config.yaml
num_attention_heads: 2
head_dim: 64
intermediate_size: 320
norm_place: "pre"
norm_eps: 1e-05
schedule: "wsd"
max_seq_len: 256
max_steps: 2138
Each number is 200 + 30 x the weight over its row's rms, rounded and kept within 0 to 999. Layers, rows and columns count from 0. The size before them is the row's rms in percent of the matrix's.

# layer 10 MLP up, 320x128, rms 0.283, rows 278-314, columns 0-63
090,229,172,190,151,230,248,217,211,220,173,213,179,194,224,201,179,226,209,249,201,199,162,111,168,222,161,165,212,275,141,171,241,152,188,192,184,164,175,212,172,234,169,192,267,126,166,148,170,208,159,173,261,173,179,229,158,229,191,212,131,233,169,193,193
104,162,236,229,182,160,121,185,171,181,158,241,226,216,197,225,250,233,169,189,198,220,192,223,199,221,230,206,242,199,197,161,227,232,176,215,201,249,204,222,189,221,244,183,141,214,171,198,191,244,142,224,203,256,164,203,216,140,215,144,149,190,220,230,241
102,193,180,230,191,239,219,179,196,209,282,182,220,189,251,193,266,232,152,234,225,158,167,153,223,218,238,184,204,173,218,254,190,189,218,235,184,212,261,181,184,255,187,237,196,181,246,192,194,228,198,228,188,178,204,201,251,170,164,212,220,222,258,187,159
102,226,159,211,193,169,174,237,181,151,214,196,210,151,230,202,232,223,185,183,207,152,183,169,203,169,251,200,251,173,204,220,222,180,225,224,243,184,147,240,253,255,216,159,207,196,184,208,242,180,201,238,222,148,181,148,176,195,171,130,160,182,149,198,220
102,167,188,245,170,197,177,169,202,206,178,216,178,198,120,208,200,168,222,209,194,184,189,183,223,242,236,166,169,171,187,188,184,183,214,219,211,198,217,208,208,179,250,208,230,206,262,179,210,180,214,161,181,186,210,228,134,185,193,170,171,248,213,244,180
104,191,211,197,221,233,166,212,193,192,212,191,190,160,222,167,228,153,190,238,249,219,195,200,217,203,202,176,204,197,183,182,192,261,201,197,131,166,262,222,188,197,214,155,200,264,227,197,173,192,225,161,222,183,148,177,162,194,228,218,237,181,207,174,233
095,216,200,203,144,232,147,201,205,195,201,217,167,168,193,162,280,188,185,233,216,229,151,207,227,222,156,256,159,213,188,199,226,238,195,170,226,231,216,258,184,226,257,232,167,222,195,243,197,143,151,215,196,251,208,178,188,167,182,176,164,166,222,219,178
097,182,239,230,213,195,219,190,204,158,227,219,207,172,158,215,205,176,181,161,236,217,181,244,197,141,217,201,166,159,240,213,224,248,142,189,184,170,163,217,219,223,254,268,188,240,229,195,232,144,201,168,211,169,212,202,186,251,227,235,217,214,184,230,225
100,143,223,265,225,179,239,243,238,223,219,221,221,191,234,186,226,173,190,189,183,175,184,198,216,182,243,195,168,169,159,234,189,198,230,170,213,157,160,197,204,209,157,227,160,223,212,182,147,233,164,220,187,142,194,211,182,164,251,190,202,192,209,180,137
106,194,216,221,210,135,186,209,173,184,180,136,226,185,214,280,195,185,209,200,204,112,214,204,179,229,202,203,165,224,239,205,197,221,127,189,233,213,193,262,207,164,195,216,201,267,140,249,176,197,186,205,196,208,215,225,259,176,227,156,247,192,188,199,238
095,148,170,205,285,194,210,223,159,168,171,240,192,224,170,209,236,160,214,145,198,184,198,235,205,161,195,223,220,206,185,211,187,242,148,210,185,205,192,192,150,189,251,185,132,201,155,178,190,148,190,180,200,201,151,197,142,239,155,208,219,268,173,213,230
098,201,199,195,208,178,205,204,214,216,211,186,219,191,189,176,187,205,199,99,171,188,223,187,243,169,180,180,263,177,213,218,200,217,191,223,213,224,242,189,249,209,156,142,208,231,184,193,221,217,200,161,246,200,230,163,263,175,206,232,200,202,246,197,223
105,190,199,240,246,184,186,154,210,184,191,188,106,275,208,221,167,199,190,182,114,202,239,189,197,230,197,134,178,246,180,158,231,193,211,195,204,199,244,188,200,212,196,220,202,162,183,158,177,269,215,208,224,211,141,175,194,211,161,204,139,157,225,188,219
104,210,189,187,196,201,209,235,191,129,174,203,260,222,169,255,214,248,183,151,141,262,170,206,153,202,174,211,195,195,223,224,168,176,164,162,226,203,259,181,189,159,209,152,198,214,220,214,197,224,200,172,266,204,220,215,209,239,216,191,193,217,183,209,170
094,236,182,138,192,205,204,214,246,118,223,210,202,231,196,175,238,143,213,222,230,205,197,230,226,226,152,227,176,169,208,185,215,215,223,155,180,244,166,250,215,170,237,254,225,191,209,130,164,189,206,198,202,216,200,171,213,185,180,154,242,175,216,199,223
107,145,240,195,208,190,202,224,210,154,191,181,195,229,212,192,228,151,151,163,195,254,147,207,186,190,241,180,175,198,245,249,209,216,142,243,268,188,183,234,199,170,176,197,223,192,180,217,218,155,258,234,146,228,182,192,175,190,208,114,198,206,195,198,185
100,192,252,198,185,155,241,177,155,169,248,158,153,217,199,198,167,196,175,223,134,171,247,233,157,146,185,206,213,201,215,229,196,183,163,217,185,213,193,157,178,176,184,242,213,210,252,208,177,199,235,160,155,197,213,187,189,213,264,240,167,166,235,183,147
107,241,192,185,153,226,188,202,185,175,199,239,225,210,216,181,149,248,211,197,212,174,219,214,189,197,185,205,230,195,197,283,216,124,220,222,173,193,199,188,176,227,204,199,170,208,267,221,159,222,200,211,187,192,251,147,272,190,167,218,237,239,208,201,221
094,192,262,181,145,205,125,183,211,272,171,186,174,163,175,252,182,217,243,152,234,189,238,214,161,221,219,171,182,178,221,227,260,214,194,261,236,198,243,150,207,242,247,220,173,164,189,224,171,238,246,230,145,186,187,205,219,187,237,191,146,238,183,226,184
101,235,202,221,214,198,224,200,163,195,210,203,219,192,214,151,193,204,246,208,197,160,233,176,220,185,201,201,239,179,177,194,204,182,222,156,173,212,178,212,180,228,188,175,265,221,154,206,187,178,133,231,167,235,244,239,198,183,252,224,220,146,203,213,225
102,140,211,207,201,245,247,194,253,192,143,221,205,235,198,197,269,204,219,174,157,203,184,210,176,241,194,209,166,231,196,209,174,244,186,220,167,192,185,158,190,153,201,204,212,244,201,205,234,217,210,137,200,176,182,250,208,249,215,217,213,271,158,167,255
105,194,241,219,223,215,198,211,194,166,199,170,182,198,223,114,186,124,184,284,260,186,180,138,225,207,177,212,198,202,218,201,215,220,188,165,168,259,184,190,226,245,141,212,251,224,228,207,223,168,237,235,174,184,211,206,115,208,149,207,182,188,210,208,173
105,196,223,185,156,208,204,187,194,155,200,216,167,246,226,206,165,240,203,229,187,183,180,212,179,158,228,199,218,199,241,132,177,207,235,236,231,199,165,240,179,228,182,145,162,195,216,186,223,218,226,152,196,188,194,76,222,175,234,232,193,202,207,186,215
097,314,193,181,179,166,214,192,157,192,219,163,198,175,215,179,208,248,215,201,198,200,250,199,196,243,175,225,174,220,167,232,170,220,188,189,202,185,143,274,187,158,190,193,251,166,194,200,151,195,233,218,168,199,152,243,202,148,205,198,175,147,215,200,171
098,205,203,197,262,199,226,222,200,173,222,240,247,198,223,193,209,229,220,170,184,211,246,208,178,175,235,198,239,210,272,191,190,242,267,205,206,206,212,223,224,185,171,184,148,219,197,152,134,183,208,231,249,217,178,225,203,168,222,139,198,208,206,216,238
099,210,240,203,152,215,210,175,231,203,210,177,228,194,212,238,229,204,201,221,190,176,150,204,159,165,207,170,194,162,204,206,219,259,183,200,190,215,210,216,240,213,257,226,164,240,187,194,180,211,214,181,172,200,234,221,225,218,269,211,234,167,232,183,195
107,195,236,166,241,202,186,230,192,205,157,174,223,218,164,199,198,194,252,179,219,250,246,214,205,186,146,254,228,213,181,219,201,237,180,217,198,211,201,211,253,249,244,153,241,199,209,178,212,182,167,254,159,265,180,179,183,212,188,237,184,213,248,217,160
102,215,183,212,194,215,164,229,180,215,168,231,238,232,180,222,194,177,199,209,226,231,160,200,156,180,178,180,211,112,201,163,239,191,148,229,191,156,199,212,227,180,188,228,211,195,229,198,164,177,223,201,182,164,210,197,156,231,233,182,220,174,192,207,206
095,200,200,224,190,253,197,224,210,177,204,209,180,162,214,200,201,221,163,170,219,139,193,198,210,197,156,190,196,251,194,221,228,182,188,255,180,218,179,217,248,231,219,168,264,200,214,194,156,161,212,216,248,203,120,236,140,179,163,191,227,192,179,180,215
077,222,201,218,219,174,235,178,229,210,206,187,253,226,226,253,172,185,162,200,200,209,269,176,174,181,240,171,161,235,166,206,181,212,172,200,264,223,127,201,206,254,218,172,189,191,165,199,180,210,212,232,212,224,173,197,176,228,211,179,185,284,197,185,207
102,164,178,172,213,173,242,195,198,192,150,183,197,183,137,146,146,219,230,265,143,195,184,187,199,163,218,206,222,190,174,197,203,177,231,238,148,225,157,238,225,193,215,228,213,193,176,175,194,183,253,245,229,231,191,234,224,174,166,201,210,187,164,216,162
108,260,150,193,216,153,198,186,154,222,157,220,189,203,209,171,243,233,147,251,221,217,205,216,197,240,193,191,161,123,184,203,163,209,179,115,205,208,207,214,186,223,183,188,244,215,167,202,200,247,192,202,184,192,155,206,248,194,178,216,176,166,194,213,238
105,212,206,240,157,168,177,209,186,188,172,189,217,186,150,164,173,206,243,202,211,241,219,204,165,192,219,175,179,267,238,190,194,185,219,177,156,225,196,249,178,236,232,232,253,192,219,164,208,155,224,231,228,164,182,215,194,213,200,158,157,192,208,243,165
095,167,222,212,163,176,162,200,212,233,166,174,183,228,201,195,223,132,172,192,233,214,163,242,266,159,210,171,193,217,221,181,219,214,215,186,125,191,162,159,176,181,199,205,183,210,173,260,188,166,223,174,141,219,221,191,172,217,198,205,240,201,225,193,216
099,227,210,183,194,167,249,212,200,203,164,236,177,180,245,222,197,184,146,162,227,198,228,174,172,171,237,174,213,166,205,190,202,221,211,220,221,167,179,208,210,207,131,199,204,191,152,177,243,155,187,181,200,175,214,182,210,218,125,175,135,175,225,233,191
100,212,232,168,224,208,215,194,233,221,185,185,204,163,159,165,213,134,202,206,215,185,188,256,225,207,278,239,137,217,201,147,238,169,175,216,232,245,163,198,216,215,224,179,186,237,188,181,182,181,187,180,165,215,213,207,198,182,234,225,185,232,185,173,187
099,223,161,190,210,162,230,205,270,211,186,197,189,170,165,183,175,224,241,242,179,209,200,200,204,183,211,204,205,198,208,142,224,176,168,133,207,155,175,226,224,192,183,169,180,189,196,229,195,239,228,197,172,185,207,205,220,176,190,202,245,250,263,211,195
# layer 10 MLP down (transposed), 320x128, rms 0.288, rows 278-313, columns 0-63
100,238,193,198,196,231,204,197,182,189,232,228,180,226,267,183,231,157,192,248,174,246,165,199,185,167,268,212,204,199,161,246,191,149,237,225,267,160,170,210,169,230,262,162,182,159,172,144,222,195,200,211,179,198,182,211,197,148,204,193,160,226,137,181,229
104,227,180,234,234,238,244,156,193,222,183,140,192,199,249,179,225,184,224,182,215,252,209,178,261,175,189,221,214,179,175,173,195,127,212,181,169,178,166,221,224,236,159,173,226,255,180,252,172,250,178,237,225,210,185,199,213,195,192,185,255,223,201,207,217
099,198,189,222,227,214,172,180,168,234,195,216,229,182,232,226,218,210,173,173,166,226,198,240,208,138,182,209,212,241,209,202,205,219,249,202,187,260,218,167,182,232,194,226,179,205,227,144,228,193,235,215,171,237,157,194,182,207,187,250,180,189,269,249,179
101,184,210,197,252,201,135,242,233,183,186,206,258,264,194,267,212,217,146,265,218,152,199,132,241,169,209,181,196,142,211,177,226,232,179,174,131,164,205,235,222,181,209,158,203,198,213,183,212,272,209,213,203,195,201,206,214,215,179,157,221,208,194,184,174
099,165,184,208,149,188,202,190,219,222,166,242,175,207,210,210,181,239,222,224,221,219,145,173,176,183,233,208,233,216,254,160,220,227,178,197,165,221,230,206,173,173,163,171,211,181,212,222,215,215,225,243,204,216,227,177,215,217,193,155,207,244,189,163,223
099,226,245,199,252,228,212,174,175,168,201,198,185,201,217,254,230,176,232,185,196,171,155,190,204,234,207,168,174,194,129,155,203,195,216,215,197,181,214,230,193,203,207,183,179,213,208,153,216,187,211,220,188,170,240,179,188,203,213,239,235,179,193,205,213
098,197,148,236,183,168,130,220,239,212,209,201,192,202,171,197,185,218,166,226,205,220,157,138,167,225,221,200,173,177,290,218,212,244,245,249,224,185,163,184,143,152,176,197,232,182,201,177,194,217,199,169,177,195,213,204,227,188,212,250,194,181,212,198,235
097,209,239,189,231,196,183,186,162,220,201,205,219,203,211,176,199,232,184,170,158,179,236,241,143,166,121,184,228,129,182,196,174,182,199,222,240,231,167,187,200,221,202,214,209,184,203,214,235,242,221,227,204,227,191,185,178,143,224,191,197,199,188,200,231
102,236,220,175,234,274,146,173,202,236,233,186,175,178,244,206,219,173,215,182,236,180,204,202,166,144,223,182,177,204,185,198,191,219,223,205,139,227,191,192,179,192,191,231,170,176,165,161,261,199,203,193,207,185,174,155,250,250,230,228,204,177,212,186,216
107,243,176,256,129,207,247,214,214,228,175,237,215,203,196,165,191,239,210,188,262,171,221,240,255,235,200,202,201,201,254,121,212,206,219,217,191,209,155,244,196,209,185,232,199,202,225,232,176,225,162,167,186,237,199,200,185,234,189,183,215,209,207,204,180
097,255,204,224,277,205,223,175,164,215,196,192,177,219,169,190,159,194,235,210,232,200,228,251,168,181,214,186,202,237,165,209,198,223,170,185,293,225,193,127,192,184,210,213,233,230,174,217,217,182,144,261,196,208,203,200,175,213,231,254,239,190,158,190,182
093,170,225,198,222,199,239,193,182,176,184,202,201,240,195,240,212,198,188,194,196,191,214,245,215,224,173,206,217,203,228,172,214,175,196,188,202,196,162,230,184,199,257,222,158,215,200,197,229,198,151,250,229,180,191,180,216,226,214,215,214,196,210,290,135
097,160,228,190,191,176,201,166,232,212,221,209,208,248,156,212,198,195,215,206,226,175,216,188,255,221,162,196,147,141,162,192,160,190,238,162,234,154,206,211,172,206,221,209,229,211,203,238,198,202,212,192,222,208,186,206,261,262,174,220,153,227,241,178,247
101,200,191,204,223,182,203,228,158,214,188,195,205,204,199,188,183,189,168,176,161,202,195,131,219,192,184,214,228,212,203,216,188,195,211,189,221,232,212,177,217,104,210,140,202,225,139,241,164,244,245,225,207,270,200,172,189,227,182,221,195,191,166,187,223
099,122,200,214,257,190,181,152,178,236,177,187,246,165,135,249,216,192,214,182,194,203,156,245,272,234,196,153,191,153,218,192,192,175,127,195,188,186,170,191,219,179,231,199,175,214,165,176,203,120,224,170,189,196,168,201,149,214,179,216,217,177,217,179,152
107,196,195,183,175,163,135,183,260,180,167,177,125,173,217,151,200,177,207,215,234,201,194,266,180,174,196,186,161,211,235,211,151,172,136,195,234,248,211,234,188,254,215,220,225,189,234,179,214,224,188,183,252,214,182,220,164,207,157,235,189,170,257,180,180
101,210,201,198,226,272,156,226,221,193,129,178,149,233,192,169,171,171,159,165,166,227,185,187,208,224,220,203,229,232,132,211,239,245,187,177,193,211,205,196,193,214,202,157,217,224,162,224,167,190,240,184,200,179,189,179,178,194,181,167,168,164,232,204,182
102,218,215,222,223,256,230,252,204,194,169,195,236,213,265,200,162,181,180,275,228,205,203,127,189,191,194,210,248,240,202,244,199,188,252,195,212,182,209,193,195,184,197,165,198,214,284,215,233,191,216,193,169,230,151,189,171,235,171,184,194,203,197,180,231
094,203,197,163,295,245,164,189,176,156,199,190,245,207,180,245,185,271,199,186,209,206,171,232,230,245,182,165,228,163,217,183,227,230,175,182,192,197,192,171,149,190,190,190,195,200,140,123,178,228,199,202,103,197,206,207,182,203,237,170,212,173,181,216,152
092,241,214,208,212,212,192,209,209,163,237,179,146,204,187,209,198,195,179,202,245,211,201,218,174,268,188,228,200,173,265,272,180,231,222,209,206,177,175,200,231,168,178,219,189,206,190,164,221,167,160,196,237,217,219,193,175,219,143,197,246,212,211,197,224
096,187,237,164,154,166,208,206,169,213,179,154,191,238,202,217,208,176,176,230,244,177,219,150,187,240,211,219,191,191,237,137,259,167,164,196,204,239,197,176,225,205,225,221,166,264,224,210,179,216,203,164,195,179,217,257,244,210,189,159,205,224,212,232,169
100,228,257,172,240,204,199,244,206,204,251,257,216,219,150,258,175,224,201,199,179,188,245,200,159,193,183,189,144,216,206,228,218,226,185,159,118,184,199,158,228,203,189,223,228,198,188,226,180,179,152,149,213,175,230,184,211,139,216,149,227,235,145,177,186
100,176,250,200,214,150,234,207,265,209,184,124,204,214,208,224,181,172,234,261,205,240,244,212,259,183,234,235,182,207,204,243,227,265,175,168,170,210,185,168,214,205,190,205,183,200,204,160,195,178,141,206,205,232,260,212,220,197,211,190,217,150,217,231,182
096,256,208,195,228,192,224,203,164,217,186,209,256,213,166,207,191,229,264,162,177,172,208,190,219,251,213,184,167,205,209,209,217,210,178,168,159,159,226,204,169,198,220,203,242,151,124,252,236,233,219,178,175,204,209,137,195,256,216,228,207,213,264,266,197
096,208,224,180,175,194,202,191,214,225,139,144,189,198,180,201,129,175,201,193,184,231,189,162,195,245,219,189,139,156,193,211,151,240,149,204,176,244,198,198,161,199,238,208,257,179,148,224,194,185,196,199,210,172,220,161,184,247,198,135,210,173,182,175,157
102,162,189,212,228,165,228,246,219,181,218,150,252,203,152,155,191,146,202,235,264,201,164,230,235,196,165,198,199,218,155,238,218,224,177,169,268,242,209,231,191,188,224,206,213,208,227,164,253,211,253,190,174,152,200,203,183,239,158,283,237,185,232,187,224
099,206,157,193,178,148,240,207,224,184,180,249,162,204,199,158,247,170,227,151,152,165,227,233,240,214,234,180,179,179,206,271,182,196,222,231,244,190,147,186,231,179,176,143,180,204,197,203,216,244,205,191,240,180,179,188,145,204,214,212,145,233,227,186,192
106,209,226,186,196,254,202,225,196,203,196,218,214,197,162,259,193,189,157,260,222,180,188,273,205,176,237,143,199,199,189,214,200,172,227,243,218,182,212,192,206,156,243,242,198,171,203,175,234,222,189,188,208,205,182,216,224,277,184,193,188,197,181,197,161
094,190,201,232,200,197,222,217,128,256,257,196,186,156,194,189,195,202,208,189,202,196,162,184,245,192,166,170,177,242,203,201,219,200,230,226,172,205,191,176,225,156,203,240,177,195,151,217,158,170,183,218,193,177,173,219,239,182,220,249,183,226,185,227,235
092,203,184,190,248,213,229,184,232,219,153,243,216,148,208,236,182,157,212,207,210,215,198,175,220,205,134,220,192,199,220,207,177,182,239,179,151,220,178,241,168,225,192,260,191,199,187,227,202,242,213,193,213,192,182,182,163,196,189,128,269,219,187,195,199
104,172,222,140,282,162,218,196,223,176,199,170,219,183,193,193,233,224,151,194,202,182,208,162,209,170,222,235,213,168,229,227,198,211,171,211,169,232,230,200,209,212,249,228,238,202,227,257,212,220,160,230,223,178,195,148,230,202,129,155,261,204,153,204,211
107,187,229,205,207,179,154,175,184,166,252,228,187,226,195,194,199,228,162,177,198,170,240,282,211,203,167,202,183,171,203,172,296,236,210,220,226,193,218,190,225,207,177,203,203,235,233,175,233,186,183,195,224,223,194,156,159,185,200,234,183,209,159,222,193
099,169,210,228,181,190,176,142,194,192,282,219,174,156,173,185,173,225,199,163,197,235,197,185,206,209,209,233,211,232,241,249,196,169,215,218,207,227,243,201,164,214,186,224,242,192,223,145,168,195,201,190,168,178,202,180,202,202,230,216,250,188,203,275,277
096,244,199,239,257,209,182,184,185,283,204,170,180,222,190,208,183,191,189,214,230,179,171,197,147,225,202,196,166,133,217,199,188,219,165,235,194,140,175,184,166,182,180,182,213,204,153,157,178,202,232,141,208,198,190,162,204,210,144,205,177,195,201,288,234
099,162,189,235,163,200,177,184,202,189,182,186,248,222,218,207,226,182,144,264,195,190,233,188,207,154,221,198,184,165,207,149,227,222,176,210,206,213,174,259,210,185,203,148,206,241,142,225,203,213,181,194,208,172,217,218,228,178,237,222,203,222,157,192,214
099,225,211,221,164,192,230,218,208,217,199,170,190,207,208,202,174,228,187,159,186,149,221,258,214,223,167,261,195,206,221,176,190,166,211,199,180,139,209,183,213,217,250,244,187,214,202,192,173,169,142,190,236,208,228,232,214,176,160,190,244,189,222,216,205
# layer 10 MLP gate, 320x128, rms 0.292, rows 279-314, columns 0-63
102,199,164,143,204,168,187,208,182,143,142,232,207,172,167,181,215,227,170,225,171,191,213,214,224,232,194,254,197,214,226,206,133,221,194,178,180,173,255,236,203,213,168,199,181,183,216,209,203,147,196,196,140,162,146,188,203,216,222,197,212,208,207,211,216
103,175,154,111,172,216,179,209,208,202,176,223,237,189,173,199,199,202,209,180,223,192,179,117,246,188,243,209,224,244,188,165,194,232,172,174,162,185,215,216,207,172,160,165,218,199,232,214,228,179,161,209,220,199,208,148,195,264,174,208,196,223,149,155,215
108,194,220,181,178,174,251,227,208,241,198,202,227,211,228,222,223,213,246,218,234,120,221,178,167,142,219,235,218,173,171,263,234,180,218,165,225,145,229,187,206,188,205,183,171,251,188,251,185,233,166,238,231,204,255,234,181,204,196,197,183,204,220,183,220
100,208,192,218,210,175,193,194,136,204,237,172,218,185,189,248,267,110,188,147,209,185,126,164,160,188,197,207,197,237,204,200,193,212,190,218,183,147,202,252,223,209,132,185,181,190,221,220,252,178,196,203,172,191,195,208,232,227,220,237,254,227,196,151,147
103,218,191,233,195,179,138,190,198,222,230,212,187,175,252,229,205,125,239,177,222,209,148,179,212,154,158,187,192,171,168,210,189,236,223,191,195,139,234,128,233,154,215,185,187,184,198,232,184,210,204,240,221,276,210,167,196,203,194,203,177,269,138,245,177
098,213,277,179,275,240,160,232,236,228,208,168,204,133,236,203,163,247,193,237,206,186,177,259,207,226,223,190,181,139,223,212,187,251,220,217,236,187,167,176,226,210,176,222,217,252,211,152,171,222,173,231,165,171,206,187,221,165,257,191,211,191,217,236,248
095,223,181,206,229,153,196,207,208,261,200,152,190,235,214,189,207,173,207,220,172,188,249,177,224,168,186,200,95,265,188,195,175,148,168,157,241,207,243,177,184,197,201,186,123,185,166,204,219,185,179,194,171,235,186,193,233,219,230,206,229,197,194,218,215
100,220,149,153,203,164,173,199,171,220,254,206,173,223,215,192,223,187,142,265,266,175,170,200,234,159,178,228,174,175,191,267,187,239,144,210,182,211,171,232,235,212,171,208,223,233,182,178,241,234,238,157,163,177,231,239,162,188,198,144,204,167,254,141,205
097,241,130,180,221,171,176,249,250,221,202,201,244,207,236,192,218,133,202,215,140,177,201,219,210,225,215,217,168,222,179,150,191,190,188,177,238,134,141,194,198,154,174,191,255,239,187,209,188,166,209,226,183,201,183,158,133,206,213,196,245,201,202,202,222
100,184,230,232,224,151,205,149,215,237,194,210,209,252,190,211,225,171,249,190,142,198,176,198,216,157,214,201,237,214,214,162,227,220,185,202,179,214,212,189,195,200,176,201,220,173,254,174,194,221,207,183,229,211,195,220,204,218,255,223,157,248,163,210,169
095,237,165,153,189,188,210,193,204,217,195,167,234,230,193,204,238,161,192,247,175,225,160,202,252,189,192,199,187,195,227,200,177,210,195,145,226,179,242,207,174,210,180,197,183,142,146,244,132,170,165,213,234,187,200,256,199,230,184,190,185,183,153,211,152
103,228,213,144,184,206,214,226,196,246,165,213,186,168,237,189,264,216,171,193,198,246,163,191,213,169,190,192,188,218,174,225,246,219,225,177,159,168,182,176,249,203,204,226,198,220,212,269,191,205,206,191,201,211,256,213,225,189,226,210,188,229,237,134,177
096,273,176,254,214,187,184,200,216,242,201,148,199,170,211,203,250,227,203,250,210,220,190,216,171,172,160,207,166,204,250,201,187,223,163,151,250,206,215,202,175,205,167,169,221,269,224,232,229,196,243,180,248,206,177,195,275,227,208,179,168,201,143,149,155
090,255,181,200,202,244,133,208,223,218,168,234,190,215,181,268,174,217,231,216,196,189,248,182,175,213,172,218,222,201,236,228,241,182,140,129,246,175,256,171,175,212,188,216,148,236,247,222,233,263,202,216,183,212,239,201,239,153,215,206,219,154,198,208,160
105,178,262,199,226,174,186,165,255,175,156,204,195,226,199,181,239,209,218,216,238,239,132,240,182,228,193,205,170,240,174,188,234,223,191,196,192,190,213,143,222,234,153,168,214,199,197,195,239,183,224,234,186,232,250,212,236,194,190,194,231,160,237,238,201
107,230,194,156,179,208,175,170,155,215,167,159,132,145,165,189,214,226,216,170,165,240,182,199,200,199,211,186,179,238,187,225,221,191,263,194,153,147,241,192,203,155,245,261,182,263,218,241,230,131,238,207,203,209,231,181,243,240,191,186,203,206,193,173,189
101,174,233,245,191,164,179,217,184,177,221,187,178,178,175,232,210,179,155,227,250,176,201,185,181,234,212,201,188,234,185,152,160,191,204,172,235,189,189,199,188,172,186,157,234,242,189,221,198,196,203,192,221,177,241,183,249,160,167,208,194,190,190,249,230
092,229,255,191,172,166,163,207,189,218,186,186,205,195,131,240,191,211,193,194,169,260,184,193,195,221,178,229,213,206,270,189,234,241,202,238,194,229,171,239,187,141,201,162,193,235,140,203,236,217,220,238,227,173,166,198,198,175,213,209,222,227,241,245,122
102,216,231,184,176,196,179,204,225,174,203,153,214,155,145,250,269,205,200,196,188,235,210,176,230,218,187,172,223,158,189,215,206,239,180,225,210,157,180,223,233,162,169,218,219,202,215,184,200,238,232,204,205,258,202,203,206,276,206,235,225,213,189,210,180
098,169,217,208,191,200,205,174,158,192,228,181,216,219,171,231,183,169,218,182,254,171,159,157,212,222,269,212,214,166,202,168,212,194,217,222,230,192,224,176,149,176,181,185,207,192,166,144,190,203,201,211,195,230,154,237,148,295,196,221,195,173,255,196,247
110,193,192,163,192,164,165,191,162,213,150,170,179,204,231,176,158,235,209,191,199,139,185,206,233,159,148,185,218,203,179,165,149,172,238,224,189,120,183,177,178,236,160,181,179,255,213,200,199,186,230,203,167,172,249,175,196,217,244,244,205,219,174,217,157
097,249,168,209,205,239,223,214,218,202,178,146,228,224,179,203,166,191,195,207,188,185,207,192,237,195,224,220,219,201,209,172,200,199,204,214,162,181,222,165,119,189,205,225,168,220,215,219,217,189,234,214,246,243,163,220,177,251,193,215,138,174,173,188,200
106,185,153,213,215,210,166,166,221,218,212,252,192,212,227,229,215,157,169,235,180,177,230,233,199,192,273,226,206,196,245,194,144,139,184,241,179,226,243,212,175,197,221,194,211,234,190,210,175,253,192,179,197,219,244,164,273,187,234,229,207,231,268,177,144
095,189,224,190,164,211,209,229,235,173,182,200,256,190,225,189,204,244,239,176,162,219,174,162,168,143,286,232,258,228,153,197,227,223,200,170,183,173,152,234,171,187,196,206,182,200,198,232,205,221,163,232,221,225,178,216,193,186,140,227,167,182,184,213,225
098,221,162,186,258,207,250,190,216,237,213,247,186,170,184,176,253,172,195,212,239,264,170,176,236,233,188,236,193,203,202,231,207,218,211,219,168,228,165,172,193,211,183,249,210,214,159,216,188,143,141,199,218,232,229,202,210,109,219,171,270,203,193,243,194
105,181,209,185,215,179,181,259,186,192,158,212,140,234,203,223,214,179,209,149,199,168,253,184,208,141,179,226,255,179,95,213,236,230,199,226,258,226,175,208,225,204,176,194,249,168,190,168,248,182,252,236,168,198,229,221,199,186,177,215,200,182,217,190,191
100,268,177,219,148,216,198,180,249,207,177,161,172,224,219,207,173,148,201,180,184,165,213,166,190,195,241,205,215,266,229,231,142,166,239,192,200,233,179,203,171,224,191,148,191,145,206,190,258,216,218,211,219,180,165,174,146,190,203,210,176,230,253,220,164
097,183,196,106,175,196,245,218,253,239,210,195,184,219,193,183,211,179,176,241,180,212,208,237,218,185,187,255,170,211,257,233,203,215,150,222,213,180,205,203,240,186,279,219,170,174,228,191,154,208,189,218,177,162,184,166,166,195,187,195,196,232,228,192,174
098,231,261,227,242,165,195,212,162,224,188,173,168,241,178,191,197,216,211,170,121,177,208,141,206,199,193,209,244,229,211,219,218,188,203,217,219,183,208,182,209,227,214,186,241,203,170,205,183,199,221,237,193,204,267,215,227,204,216,216,186,192,190,194,193
109,252,180,146,142,205,230,169,218,213,188,250,217,207,231,218,229,177,187,203,238,198,282,219,191,245,196,283,227,209,187,240,213,190,197,159,278,207,229,186,189,209,140,183,188,163,164,164,161,192,210,215,148,200,223,206,190,204,197,183,207,219,197,186,167
107,225,155,200,198,126,192,245,192,200,199,199,227,222,157,195,179,169,202,195,141,190,228,160,233,159,250,167,174,210,253,214,200,229,174,240,230,241,174,165,171,224,163,227,191,184,225,232,191,228,232,233,245,161,230,160,184,169,237,124,251,155,177,199,130
097,224,258,179,249,189,206,242,180,195,127,222,201,214,239,273,178,181,201,179,170,191,170,249,219,169,190,177,167,146,228,209,189,280,192,225,248,173,228,193,151,219,116,240,241,238,181,217,190,235,224,228,177,197,237,223,200,188,249,167,247,170,195,194,174
091,218,251,155,163,183,164,194,217,168,195,234,190,181,237,264,211,201,191,206,163,200,219,221,191,180,175,213,224,181,178,216,138,212,198,225,178,184,223,174,137,161,190,160,243,232,204,245,190,131,175,205,213,261,208,173,224,170,220,223,186,198,194,202,222
093,122,198,160,147,212,172,205,234,211,183,190,209,197,223,195,231,158,212,223,234,216,196,232,156,196,192,229,193,204,181,239,209,172,189,214,218,177,211,223,143,178,195,202,193,195,222,217,226,166,245,226,218,184,184,162,224,176,209,213,213,136,217,206,148
105,196,175,187,175,203,173,242,188,244,249,211,168,196,257,206,201,199,152,218,198,178,218,229,176,214,216,203,247,223,195,157,216,254,199,177,198,248,234,188,221,260,167,209,218,184,207,227,184,223,169,202,278,197,143,194,157,162,274,212,274,224,238,181,190
102,186,214,123,234,181,146,246,224,209,174,187,217,174,207,196,191,163,204,171,141,213,224,186,182,229,226,152,255,207,214,220,172,236,164,167,231,194,212,211,208,164,164,167,225,173,160,237,168,214,177,156,212,165,207,214,188,232,198,200,213,201,199,183,178